Part of a small language model's weights: rotary positions, a variant of Muon for these matrices.
Each number is 128 + 24 x the weight over its row's rms, rounded and kept within 0 to 255. Layers, rows and columns count from 0. Numbers have three digits each. The size before them is the row's rms in percent of the matrix's.

# layer 5 attention key, 128x128, rms 0.0941, rows 90-95, columns 0-127
127:121111141140125115142146155163113170119069132116177169110110093159111125089148150150133137126095116114099147113127151111090068107133137132137159101140100122117096124133150132106152131127141137108128111128141171144110109164111094105099120125160119145163101143111142131114105123174186098147135182106117121104129139150122189113136091114090137131148160124152172126110127112160146095151154
129:113099141136134125181139153165145121150113096181128114097134181060136130114093121119167133074092163108093157124097141132116117111147110157122127140190111124123096093133141121083086168101122107118130136097137098130129122140152127122120148143144116083119139138134144114157121073129090124120120141157102104160132095119147150108138148100136135168123085120120121115151152134119136170127119
120:141084125139153145137108124116118125127087134163115143171120163121109128108130141100136137101048164139136104136108103134075154168140107110146131176120109146125165123130150119126118113098076134194131135163153168114142132129123134147105073110122153147139104162151124124120138112160113163118117127182146104127088140179071104098132123121124154139121108106140144124114110116134130118154129
124:130072120123139182135126091126131146137106114136109105124140153141126169093124130112145138155115147118110134183145132142124130114103134134124116136137127138121070111131116106124095153118135131099148132105125117166149130099144230150113102135133194155122148119101144094121125109112128115088156143175118141104088164077115163131108149118100099115176124133108128128118125135161154094125140
125:157171085112190121130071125108120116096146083127119147134143120139134095060132170134152105122128115116120145141119095111134147120101132087152166157110108098153126114123112150112160095108127111107095143137105120110124090136147116118152129160111118124120153156146162117161111118137087129144147111143164110151128147113087166146130149111129155121118127084095144134182095139167167146128100
130:139099093169106083123161114134111131130107135112125130135153101148150117167131171130095176078132126136123122130109135173141150134088121115144125096152128155156163078157120116162167106149144105153144070170120157124099139112139142156116111144127124140118099163109140138138123087103151139123094101094124103150118130087089171147098137128133154101092091125100114131105116135162145141166127
# layer 5 attention query, 128x128, rms 0.0929, rows 91-95, columns 0-127
143:143123142130135146138111163144111159124120077151060151098111171115117103103152102130188144133122164145105113136127148118134131117150121151120136103181087101125091094124129156129137132080113115096120126073107139123111081134133148092090159163148136131094121152126088125163122104110100143153140103155092107135119134122160119073151151135135143116143096140139109148147136171125134133165133
126:084082097132178155131114142121111099143096169111138167148123099098101136154130127121121117102127155137130087122133162140104164118118140123164151099155137108117123103129166114130091101128131112148134137136106121119139080151184118137091064136163154122091151140146093119134133144147100111086157126135131133097131135128106129144197156135139146160140103115085140126101138173152099131157139
126:104070112103191139082131120147171182127119129102099117119151140150128196147117161128131126141160124129123119188111091143102158125121097122161130106091139155118104097147092088138110136117120133085151126125127100118130125120128187131107148127146118140118109154117138104121131095140121159142151137156135124100131121123076160129154126142103121086180136114140137102170129120149122097123146
133:137119114147179147084095145112114092123129129123132137149180138138124160084126144144158110133088137131137161132160121124112101135126155076154145158123123122123090128108101135105134136118118120131093131129107144108097136109131093117164122150137144119128178142153142102152129150131052134113155087151150123146105128142060181134098145141129125108081120157077145106158146107158162113130112
131:111105120168137084124082128135110130140123126145116159114184106143125152111101091117103195091151126131096127084113126158126138114087167127153088182134150148093137093166164105127168109135116122134115112136179135147117129118126136149096124182119137105153129108148101097127108083083140138074128133109125144133126106103152131147129166157141142118122095133130142148124111158111101140134134
# layer 5 attention value, 128x128, rms 0.0769, rows 64-83, columns 0-127
121:111131163133093128133123114137092082118149116107163137132133120150156133097111133166114157143156160154132093123151104168067161104127132117114109115081133108172153153127125098114094116060155136112092127161175149106171146129154123104132115127113150105148128089126146133119118104109129132128092159135129141129151166109097130135157122138147123134127073120144177137098173143128094146114165
103:123135115140081145105092121134176138124148123093129098138105114193102147166164102088174111057116121130124123138157112108092163083061112168147138135117126113133118151121094133106112128157122148166134141197131091110138130142147109119152126154152136138122151130129115112136109136127127089141139145136097088100113112150106157152127107124123150164117132156133113102143136162133115100139116
110:137115132143116125167128161152162107125135109150116087104151113131090146099114138125113130155114128113137148107101151111095156145155137093124132138153174132147111144103081146136131190151121132148090112123115111158086067130125123132166106100158146128122112114175091135125143136140136135128136110122177178104110132102125131117159087124078142141114135137190081151126132114127096125163084
118:098126089098138140168147094112151129125102152117128163138097134071093126105120163126104108114152164158146107140121123177109119101102076154107109142122154134143145121123085126112098133091180090143146157155105145143134156128131127117178115129147100089166150144168133134118101133132125085128126104153149119086146140156149152173108145114115118122141134178110092105144154110137157122128156
107:102155125089130108151151128132154102149115140100150151168118124109125092099135126129121114099090157099133148101161138139132145094115120125134113135190178122095128147130145094133132104125151121097150134138097130096139087136144104136142159173120178167104159116127076139120091081138136146145167098116111163135123131135121088159160159091107141144109127085128106138111120157134170107125175
113:154115154104112117131155143124112116074139093102137144146177112151161142127133107100177088096163099139142155106162127105113156157125124146125075093140148087141149075165091112130110143138118131133114121075173134108148110112139138134135116159145153101115096121143124156141144120159112163155139095139184119112104078138128159125103140164111129151130160136128148109104131137176132124152138
121:106123123092129145152149106100146159101145120125081105086151134148110116113101132126108159127144150161117149114116134168155133135114100082103139127145133094097144134146145153131132123065173153144154082110092139116152158141119148085166127148075105155107120112168084119143128100139138198135180113149131144105118114143140165123132122151104110098123144095146148159099129133114119105118129
115:116142117131158128095195111143110144135167131169145117104129123109155168123161101139108126077135149119096133159143098129114162145119087111111112124177128127149128150133120085109128135100121165095117114162165115080126077120128113158136144143112141127182143164176128117129123145114130105121149101110094130134161187135157104102142069131123097123141157144141136135109124093155137111139106
115:124103147135166155152143151153076106127161110137130098164136101114130117171122173130095164095129130179155138147153117112155150136110100117120155120130135148131109156137111133081063098186091114109100159074085130123124143126149150127139150143139165142129119082125165135122184107120128119151117152133131131150147143132131119109139104102130120131126142085123104134103172117149139097094148
117:152135124149128124171101112098113122140112108118103148155126138133169121136100127145127138106122118113108139135144108097123144086111102158102165070155062140104114151109078132189073110146126137128155135168167128101140115149085135101163138143119116155150159156119135128134148104163126158100150126159127124090147156120108132132144090163142145132142145132146159136094115105165099180122124
110:128164113141144123194153139076105127134144119142114119100092121158093138124108115124124120069111144165106148121160168092140131108146148178127074164171154149128148130141131084102135144145122103134148125127148134150128125078120137099112115107117115134158168115130132120105124173115133155090173121129119118139099145114128151175117130115105066136135162094131137150099107149153149134094113
113:149141111096137130112114137106105090159135129173113094098108112102129167121121117106141166125145106117136167146151138094177092077086134164158130089097122092106132111121074138118142136153123146137153117145135156109111093117100126142126145119118099169153083151109152151142153141112149148143131144145152087129076166158118115109134144153116189129120165119167144128103134164115128139153130
111:122125089150115125131143149154151138128130101126114147132144118153103139136109150143123135133121114121152142122104120146132123112134115124099157085056113134126121155070126098092122158138061104173119083142156154177118124135122156120145161139122118155108147164128136123103176111113135095140109116141156188124112114170149092127147162117127084102131138119194148097100130135173151131114133
106:147132124126105096139124089169130142128114152092131083121135150125138114116149123191158169126123124097118122116086101146084138132121110147191146189156127174079168130121104166104101156127117107129102112115109134180140131136119120105133139126142110169140138140117125110121105095106111118148113142081121164162127079121122148145114105128097128148156156098132143133126167144145077132100125
120:094148115121137122134131112153136138113109138169144123145099123155151154132134116158121113144110101101167154133114137124143108110119134120145141153091189135123138108146096105108145088161107092143117147104125149078130117155124116098139166080116141136151129092140151117143140101125179175136117170120099105128151131131082137109108137138096152093161112108168161052132100143130140184139157
112:090112099151123125132084120134076123102108128134133082120104138156134113147148137162148152116115151127163081134180105100120166133131127158156112132137113162104146110111102119072148071130083095125113132117106139109074134177137147107105084163122130116133141137188134140132101139127114131149110135128086185097106123150154152149130108100132111164146117143133133112137154141117132152112102
118:108134132133136168097148100139141127132124157133110125117097096130102136163102124142085117156088126120112112159118176120129121078121151171143130114105131177115143098141159158131129124167129113151097114127114101142108094121185118131188111107136137151132123151141122110181125143121129138118133103156162104144130074111163141119159159150090128103164122180100145124104129131173087155106102
113:151095160130158123123129164153174088179130164136159103141155146110114128101125116104129159140138180175132138063177139146129104131147161104117144119108089116135113147127158125094110140104142119130119084106090147126128173132096126135187115119127107122115103113134125113127139158116078094132116109104134134108133119126122111123093132112075134132134135180108165180134109099143114132135138
108:086128141156117094128130116080123134128119103150100143096119140137142102147142114108151133150116145136100136118120091126128145104087162096148138175136120108121120074094147132146121137129093123157112075115124170095160108102145091123104134141196133118116152095112109186140094134137159160147134123147117170133135154136161098131137115128093097110121154123084146125189162126127142130138164
101:125132149147138123113150151141135138083106151091096118122117166160163117148106119155133098126116127130088104123131116093135120126179094185156105170147129138148159142118102158095144112099119157152109117158111096110101124148142148151120150086132095168133104149119129121103125074142126124190124164144106104112112141092107124152120127120141115104115172116106097177108119135149182124088126
# layer 5 attention output (transposed), 128x128, rms 0.234, rows 64-83, columns 0-127
126:082163124072168152145135115124065153123167085123141130087133150111118183131147114136123111102121109150133144137115136125101112127117143128119121131118146122151148174072106138140120081134129141124101144098123158098142145097116143139183139130135129122088109167092125077113174183116143108131163174141112119136127099120178138122100142122117103104147159142120107135138147130116150141101142
114:112152102146099161117126135151139148100110166099088142130159123090130157114103127131149118123153150080142148142127154083125170137180103096123142079141129115142156102139145157134106145157093142105105108096108114131096141152099102147082116096192142150182114098129137100140113128115172146112143085112105121118166097101138132114129130121134172132147127147181137134102129101146130128119145
112:156125178161102144071111152130170108161141152114115101126115099111158160129112138115112149111105121128147130131193084097121088148108138106101140141152161156117125108073155152127133111101148148085147118131104120080148142086148109152133151163147131130135128126126163157126099115124164114118106121113141140118164117126138106134132148110136137101183142110075117153120097082156140105152123
119:121121146096114108163136115140134137173129151115133122084132109127122125137069125183126126103141035135119100116110128117127131163124165119121136091153122112080117121181163102138143102127089162156090165124133135110137086082133123165135107092140132150102096136169139093155122150149147159129138146110131136156119129111121155131136130147150142158100140133111115158141109142102115110177137
117:136106114159131112168159150116097114101119150109113126114174106152103150163138102149116180124138142124123094123137160146097194166122115130132129160092100091134129165094134161096134093093126120119098184123100119120133109106148204164110129143112105122108099120150143173119152133099118168136108129113109128154102098144099117129167161119117145136110118095103130120127142104106123133159129
115:097155100124112122140140089155124152120129158164120155125154104166117124139100151131080131109106111157148131116123133082174141105116133156123099138127116138157121150068141134113139148147150111153145124148069073120113161123174128119128138096161060120139122103099127123133127145180084156114140116151121112161108133118152138120138119175105145141176119117166124142115098129119107113079145
121:111132157119137156166183124096142125129130135137172161132164129099121128096122136157117111096148135152140106182131127135130089126128145103149125116126113128117091177106120095165089143147110114120082092117144127111080117152155148119103121160132151122138143123107144143138142124137085157154088131097170129095113164133135078141111149183139194102099128132095115128095112136094138108125113
123:112082150121138109109121162147088188145098126132086122135102102179127112105097139162109151096152118083118136136103145084106142115161155103118099117090126143180122132126149124146109122151140118155136155090131158131131125148149128157131155132130159120102104130103154186087097137126122114139161140120134123092102133188139143146124109097141138159121081110102119140173151146139106150106112
106:118102084186107129125123143143063158118118144138138112151134139122132133137140133103151121123091057142108135098120120141128076134152119087152122099150135126172125123098127112158113102132112148157099142133134108107144110106176125141191124149091088104135118114148132134101114124136139140100147134094092160130125116143107136168107126132159139123126122189154148167109130155103151190131123
118:118141150128095143137117088125109149136109155124157116147159067102192133130120147108140121143155144120137095142103166071121169089130116112100131126154115136155109118141100128130137165113108127112172118141125139111151129137115136146128140125095109109072139158177138114162086144082132114157150130098139107119121144103149119111124199112140122127094163128120124119153183124132151110075116
115:145124092146122123124150148161125141154132139158127141145185124082155109120102126171130139101105110097134107119107137137114077120120147181103146189162105124154129149139156141091142137124146147091108177132126160112092145098138103066139124145086148119115082108165101138142140111093113125121123131119121077147127154129133115111127115051147122128135139154132128136098150127116153135157149
114:092121168173123144136115126134134113139141091112094113137160123079150134122114127126130175123098120110134128127121149151140171119143136088124120132160186158163125107142140139121128146144108087150121143121107121134122130131106170083087126101145139122108123113143132138190099105182071123112096138141084092160136139164140109144137126154130110127119144163131109069124136127121177114069121
123:146128137150106140113083117122121097107164116146097123155149149099140107138093149113194087176107120147143170132126094100128141128145172115150110100130117133102134143173118136135140125106154171109088125166096111117112102110144129171137111140115140119104136133133153107180162120136112115084150137141151143151120152102120118170124119097114191114150117110118120131142144082138118102071096
105:134116140177099182127081148113134137104082151135188162088046128092116120139084152127145144158094131139134152161151137163140142099128154139123123139164145073154114120149114126107107131134144124132175150128134120075145159152132106094105099128136136128073138135129152111094143123143129140139128134073142120119116111107096119096112121148115148125132135120124122145110112137172120145134156
120:150136127171128127138132174111144082141155131099128146120139156050138111151131119118088123112093135102110131100157142129143135101171123103129109164155142155156128112171128117141115111083134143139133134068113133109178128118143143099132106111090112084124133161106112128180144148074123157134140118128177147131110113115161115135136123147115103151124117128127108161127168173089107096143107
120:154087125130142080155152137088121126112144148118115107114122126118134144120095122117188087150155093125148169162119121128147153175139134096100129122113102126153151143086148137085113136169160149108117162103160163111095149082126110133145121092129139122147135120126152102140109097110124124163146119125095183129097140134129105105105110168162168148111085089165123163135107137094134135110145
115:167131123120112092092117153173110106150108165099127106145104144100131104113138122106158152150161076117126118083124118131098145115159175121131152117134126117120142113091122166116157115122143124141166160146168138110153145156125153117099159141130123131151111040113048116133146139156149138126162114114159094154158119115124089158099121133142133113108141141126092119113109160146108141138128
115:126091115106169140105140145144133126115174100148078128128113112118117149153109089166125149141105144175105099126099121147122126121155116139102131095162144154115123120132089152130114149122092096146140144142149156116132121151131114164115072116113117115136140119114122108132081106168182116119095097110167101123104143128106173142138139151158182157144184104177107150137082108115102135132125
110:137150144162194127139098119140117152123132111146136121092134145086130110104142144085127138124142094069185128171147114115150121166098113139113126128102149103129117169141124114111130158151165087127106124113097146118126071149152160166163062128112140157137114144159101109076119126106126124133097122125162087155123144118128119166115136142157108119099100113142137145119153146117121148153101
108:144151106181101133149132157167141141113161102148144083175106090129133114135105089158106090160141133135152147177113151182116105142146152102116155145132101115066081129138134141177133108135125157115120081138103152089084158142129124104125150112141133106136121133113119092128122135127128151154114098155120101120142154123129157163132156135057105137108094132135133138115136114124107137104116